{
  "n_kv_head": 3,
  "head_dim": 32,
  "norm_eps": 1e-05,
  "init": "orth",
  "final_lr_fraction": 0.0
}
Each number is 50 + 10 x the weight over its row's rms, rounded and kept within 0 to 99. Layers, rows and columns count from 0. The size before them is the row's rms in percent of the matrix's.

# layer 2 attention output, 384x384, rms 0.0346, rows 0-50, columns 320-383
117:46 60 52 53 24 67 55 61 66 42 45 59 42 36 71 72 54 40 40 67 39 54 62 45 52 63 66 61 55 66 68 57 43 56 60 52 37 62 57 73 66 26 45 41 50 35 71 67 58 28 32 54 30 58 67 29 57 48 73 57 54 78 76 38
077:37 47 35 40 49 59 41 57 38 42 50 48 65 64 33 56 44 46 48 62 38 49 66 43 63 55 67 45 63 50 62 38 38 38 39 42 50 46 25 58 38 42 42 42 47 54 39 67 33 39 47 56 43 67 61 52 57 51 61 50 59 46 63 32
098:74 42 40 40 60 63 38 37 81 42 69 38 47 30 42 49 53 37 38 66 49 51 52 30 41 39 52 60 37 57 79 51 73 27 44 43 48 54 46 37 68 49 70 51 54 23 43 37 33 50 48 56 50 53 47 48 44 36 38 48 45 41 63 46
084:49 53 57 66 37 48 32 70 36 53 26 32 51 72 41 61 60 60 57 45 53 55 52 32 68 57 43 35 46 59 38 58 44 41 47 52 40 37 45 62 34 55 33 57 51 71 46 59 43 72 68 43 56 58 48 49 58 59 29 37 59 48 21 62
108:55 18 58 47 63 56 50 45 53 43 64 48 55 64 45 52 52 65 37 37 50 56 51 43 37 45 49 56 60 48 62 45 60 25 66 57 50 46 41 45 56 59 56 52 52 67 54 65 50 67 47 36 56 64 46 51 46 58 45 58 52 39 50 65
077:55 36 29 54 50 32 32 38 34 39 56 46 53 40 25 42 25 58 55 41 57 55 61 36 46 45 41 29 70 25 62 45 58 62 36 62 59 23 35 32 39 40 38 48 46 44 44 55 34 37 58 40 54 56 53 50 41 52 44 35 64 39 50 46
124:47 48 41 56 53 52 42 45 49 48 40 39 80 62 38 50 50 42 38 64 23 60 57 38 60 51 46 40 57 45 54 42 45 48 37 53 59 48 39 41 53 50 45 45 69 55 38 53 49 51 44 65 28 60 47 42 48 51 49 45 60 46 54 45
080:57 75 46 53 45 37 39 62 45 53 44 58 50 35 54 51 43 51 61 42 43 51 49 49 60 66 43 52 43 61 44 59 47 62 36 45 49 45 52 69 56 43 37 57 57 41 51 51 45 55 54 68 39 49 55 47 65 58 30 46 47 76 44 47
099:47 82 61 63 55 55 38 65 49 52 49 44 39 53 56 61 62 36 40 54 29 50 37 58 57 65 69 65 45 59 60 45 47 85 46 56 54 53 44 54 35 52 51 52 39 50 51 69 54 33 49 62 30 56 48 56 55 68 63 55 49 57 57 51
084:45 39 59 65 31 66 41 43 50 61 45 51 51 74 64 55 57 53 40 42 46 51 47 53 50 56 49 57 57 46 43 51 38 35 58 63 36 77 52 40 68 68 45 42 48 76 65 46 61 44 40 41 50 32 46 57 48 41 58 51 57 47 44 44
103:50 48 59 52 69 45 52 57 47 41 59 40 54 68 44 34 51 52 42 44 57 49 48 64 49 33 50 44 37 57 61 42 52 51 54 54 66 47 50 59 50 51 61 51 50 86 36 37 54 68 37 50 67 37 50 63 59 41 47 34 32 60 56 46
093:48 55 40 48 35 47 53 56 24 56 50 52 34 52 53 60 39 62 63 54 64 47 61 65 55 58 45 51 49 47 40 70 50 53 30 52 36 51 44 52 26 54 53 53 43 56 42 59 42 51 59 55 47 34 61 50 62 52 51 53 55 51 45 62
087:42 63 50 72 59 40 46 42 36 50 49 46 44 57 42 61 48 46 53 33 46 42 33 55 34 67 68 58 58 40 53 52 36 67 63 61 49 62 70 40 42 49 63 43 42 48 54 55 65 32 43 32 42 39 46 55 37 51 68 50 50 52 61 53
087:49 56 48 36 49 45 46 50 51 51 51 59 53 39 39 59 29 56 62 67 63 60 58 54 60 53 26 38 52 36 44 49 67 61 54 37 41 35 41 50 52 70 62 57 27 36 49 64 35 67 58 56 79 61 45 66 53 59 27 39 36 33 44 69
143:37 50 64 64 40 34 55 66 34 63 30 66 70 54 71 72 50 61 61 39 34 70 46 57 66 75 44 40 65 34 29 53 38 55 63 69 53 42 57 70 51 47 27 47 81 50 63 54 60 49 49 37 24 58 49 40 71 53 48 38 62 50 45 33
084:41 47 49 50 48 54 43 54 43 63 47 56 46 34 50 64 44 56 62 58 55 58 58 57 47 65 60 55 57 45 50 60 49 56 45 39 45 54 47 59 43 59 50 47 31 20 60 63 45 61 66 58 66 51 57 54 51 60 47 46 47 68 51 55
080:47 48 59 29 51 44 51 45 50 52 47 52 34 55 66 39 39 61 57 49 82 44 56 62 45 47 27 38 35 47 48 50 38 61 62 27 53 43 55 46 61 44 36 62 47 51 62 43 48 51 47 69 74 49 57 50 53 54 38 44 42 57 58 38
102:56 65 51 37 37 51 56 49 70 52 48 55 45 24 67 53 49 52 69 57 53 46 62 41 64 62 32 52 56 44 43 70 60 67 47 47 32 46 58 40 79 40 49 44 54 10 64 42 57 36 63 56 46 36 62 24 59 52 27 52 49 56 54 64
093:44 59 59 58 58 65 50 62 77 47 48 51 45 70 55 56 59 31 15 58 38 53 40 53 52 41 59 69 41 75 63 33 42 72 49 50 59 67 48 58 66 42 44 48 52 55 57 60 61 27 24 72 32 52 42 41 57 47 62 76 46 70 64 23
087:45 47 40 41 58 59 45 38 50 57 35 37 64 62 47 36 73 48 43 67 53 47 48 60 51 30 53 38 38 60 51 41 51 48 42 43 65 61 47 37 57 57 52 46 48 57 41 32 67 56 27 74 54 46 37 61 44 36 58 47 38 61 55 41
076:49 46 51 42 56 49 40 38 50 54 60 68 52 39 53 50 40 45 45 37 46 73 43 60 39 60 55 62 51 34 49 58 46 50 51 45 58 52 45 51 44 53 50 54 62 48 60 59 46 41 46 40 30 63 57 49 52 60 52 46 51 45 45 60
086:39 36 51 52 44 59 61 47 42 58 45 50 38 77 55 54 43 52 34 49 63 43 55 52 48 55 47 39 55 57 42 54 28 38 49 47 59 65 65 45 51 39 32 34 58 71 43 50 51 32 31 66 50 46 60 44 49 42 53 37 61 60 54 23
110:58 61 42 62 47 29 41 63 53 51 56 55 58 48 42 54 50 70 61 48 37 36 56 29 59 53 56 44 59 47 46 53 65 55 49 50 38 21 43 62 50 63 59 69 45 49 49 55 51 85 62 36 59 50 47 45 47 67 64 58 46 35 46 71
072:52 47 33 44 68 42 41 29 62 60 36 56 57 62 36 23 38 62 64 59 73 45 41 63 38 41 42 36 47 44 43 44 58 51 47 47 66 47 41 23 60 76 45 59 63 54 55 25 48 45 59 41 68 45 40 61 39 38 42 37 33 42 43 58
112:50 48 40 43 55 45 39 61 42 35 55 45 38 39 47 45 48 51 45 45 52 54 46 40 43 48 72 62 44 54 65 41 46 46 50 36 51 39 42 57 43 55 54 64 36 48 65 53 46 52 52 34 61 56 36 52 39 59 61 62 34 53 46 59
088:54 60 30 75 72 33 37 36 38 45 67 55 46 40 54 54 16 44 46 34 48 57 32 58 32 61 46 66 58 32 52 42 49 58 30 68 51 50 37 40 50 40 63 43 49 58 43 36 30 48 30 44 43 36 46 37 49 52 42 49 55 45 60 44
099:60 40 49 62 46 60 49 40 53 58 69 51 45 46 49 49 39 46 31 45 53 53 45 51 49 57 40 57 40 50 63 57 49 47 53 56 43 60 57 40 54 57 59 55 39 39 72 59 43 33 38 49 48 54 44 50 41 59 43 69 44 61 61 61
081:37 53 43 56 45 54 61 32 74 45 37 59 64 44 45 42 41 39 54 65 34 39 61 46 47 50 47 36 78 49 45 43 45 57 32 58 51 45 54 33 50 33 33 48 64 38 44 48 47 40 58 70 40 50 63 30 43 62 50 41 72 55 51 45
087:58 47 51 32 27 50 57 50 38 69 55 59 45 51 60 65 49 79 69 57 63 49 67 51 56 60 42 38 55 35 41 72 64 41 51 37 38 56 59 50 45 57 62 48 43 46 73 57 57 62 53 46 57 44 66 50 48 48 50 52 48 45 58 65
078:47 35 47 45 51 64 41 50 67 51 47 56 48 63 53 53 53 47 26 59 60 54 49 58 33 50 62 56 46 64 57 49 51 38 48 39 49 65 41 58 58 53 50 55 43 63 44 63 56 56 33 65 57 52 53 55 44 53 59 45 48 63 58 52
089:48 46 60 51 50 58 38 54 55 48 41 44 57 44 47 27 62 50 46 47 56 44 51 42 50 46 47 48 34 49 51 51 45 58 60 56 35 61 39 39 51 53 34 57 67 42 61 22 69 55 52 47 48 37 49 35 51 56 48 52 43 39 52 59
081:60 62 56 58 38 45 56 43 51 57 39 48 57 56 61 62 65 48 59 41 48 43 56 39 60 60 32 48 46 44 47 60 57 41 62 51 38 48 60 50 54 51 45 49 41 56 67 55 62 61 52 34 55 51 55 39 57 53 30 42 44 59 43 58
109:50 76 50 75 43 51 47 47 76 64 39 52 60 39 59 49 56 46 55 46 28 48 38 47 51 59 55 59 56 46 57 63 44 56 51 77 45 68 46 48 84 62 43 54 64 50 47 40 58 52 42 51 25 51 40 46 49 56 71 59 60 46 68 61
109:41 63 75 52 38 55 52 62 63 57 17 40 46 65 60 61 73 44 56 57 50 50 59 42 68 54 29 40 35 74 40 51 46 60 83 53 50 59 42 63 74 55 36 35 45 56 53 50 64 44 47 58 50 54 54 47 65 40 33 36 29 72 53 46
099:43 46 56 75 36 63 48 39 55 51 47 53 46 51 62 36 55 41 35 51 45 42 45 37 42 59 53 42 55 56 53 53 46 41 58 74 29 63 43 34 47 53 49 48 33 53 62 44 51 48 38 37 52 53 40 34 38 62 47 41 52 53 48 53
085:38 36 51 57 44 67 58 28 64 62 48 45 32 31 55 42 44 38 61 56 71 34 43 65 35 39 43 48 50 49 52 55 29 51 49 61 49 59 59 35 60 54 43 47 26 30 52 44 48 40 63 58 66 39 37 59 39 49 51 50 55 63 54 54
089:63 55 48 40 89 38 39 39 50 32 56 39 50 44 25 41 48 39 38 59 56 59 37 40 43 44 44 57 47 58 58 30 59 50 38 41 79 41 40 42 44 42 60 54 43 46 40 49 33 54 46 67 57 46 44 47 41 51 32 60 52 55 50 44
075:56 53 48 51 43 69 44 39 54 58 54 61 45 49 56 56 63 39 37 62 44 41 54 56 45 49 67 43 46 62 53 59 65 67 49 48 55 59 31 44 59 52 59 48 54 40 50 48 58 38 37 64 44 48 48 57 49 37 62 47 36 54 62 47
083:31 49 62 52 26 70 59 30 55 75 40 61 33 64 63 53 46 47 60 52 76 41 53 72 44 58 50 51 51 31 35 61 29 50 56 65 19 73 57 28 53 58 42 60 43 57 65 48 44 39 42 52 65 45 56 58 44 64 59 53 53 32 50 60
125:49 48 45 29 66 38 63 44 55 59 62 69 41 18 61 64 19 58 72 46 51 42 52 58 42 60 26 52 66 28 40 60 44 53 58 38 71 54 67 62 65 43 58 45 57 34 47 60 43 40 55 54 30 35 62 43 56 48 44 51 56 47 54 49
098:36 69 42 55 65 19 47 59 34 38 29 58 45 36 47 56 36 54 69 53 41 53 38 57 48 65 31 41 58 66 30 41 41 73 58 41 64 28 58 59 37 38 43 51 44 43 44 59 59 49 58 53 42 53 45 55 54 56 46 43 53 76 32 39
074:59 57 47 51 34 46 49 79 60 56 42 39 58 62 54 55 60 62 55 55 57 43 65 44 90 47 33 36 42 59 43 49 72 57 49 41 45 39 36 65 51 72 63 50 42 59 55 61 60 61 67 38 69 53 57 61 62 49 54 63 38 45 42 72
097:53 50 53 27 62 52 51 44 39 61 47 54 38 43 42 61 67 55 52 73 73 62 50 54 42 52 44 58 28 60 49 57 43 44 65 31 50 58 60 45 50 68 55 56 39 47 52 61 61 60 47 60 73 63 52 65 41 50 50 61 30 53 42 63
078:59 53 35 36 44 52 52 46 48 61 56 46 39 50 45 47 51 53 51 49 62 42 54 59 46 37 53 38 42 46 53 62 63 51 49 44 47 45 38 45 45 62 55 45 34 63 57 44 39 61 39 41 64 49 50 66 45 49 50 46 35 17 49 72
117:51 44 48 49 48 58 55 33 41 50 50 48 53 62 52 48 62 57 44 41 28 48 51 49 41 42 58 49 55 48 63 40 54 44 50 49 41 54 42 39 42 61 38 45 53 63 51 59 62 62 55 46 37 54 51 62 47 46 43 45 54 39 52 44
069:50 18 54 45 71 39 46 47 38 32 56 36 50 51 34 41 35 64 64 49 65 53 54 55 40 38 55 56 57 34 55 28 43 29 50 39 54 50 56 36 52 48 48 62 45 43 56 56 36 46 62 61 51 54 51 67 41 43 56 63 63 48 48 34
120:53 40 43 39 43 75 53 45 60 61 73 55 43 34 38 49 37 47 52 72 62 40 67 60 52 37 57 48 44 39 64 67 54 54 48 32 55 73 57 57 68 45 67 37 51 26 40 41 54 27 45 68 51 34 72 47 53 22 67 54 36 60 76 49
085:49 65 55 51 64 19 29 74 40 32 47 46 47 33 47 72 31 63 61 51 39 62 47 40 57 63 49 52 57 45 50 46 42 62 71 53 53 30 38 68 57 45 56 65 40 41 58 63 37 59 50 47 49 59 34 57 50 60 51 66 49 36 44 57
118:73 70 29 59 46 41 43 71 51 44 49 26 60 46 41 49 56 55 66 47 46 25 66 32 74 36 62 31 46 52 55 46 64 68 25 59 41 37 43 68 58 45 41 41 53 39 39 43 50 66 71 52 55 23 55 46 69 39 62 38 55 44 45 37
129:45 41 83 34 75 46 52 57 60 48 33 58 54 78 52 36 80 50 31 46 47 65 28 59 32 47 52 60 31 67 49 40 42 38 78 33 70 52 58 60 62 44 33 54 65 74 53 35 79 48 34 47 44 59 38 54 40 40 58 57 38 66 51 33
085:47 46 37 62 68 35 43 50 42 52 54 48 43 51 30 55 39 59 56 44 65 54 37 66 35 53 70 64 65 40 41 46 27 54 44 63 72 30 63 45 54 45 43 57 58 55 40 42 47 54 74 50 60 29 49 63 31 49 76 66 77 50 28 38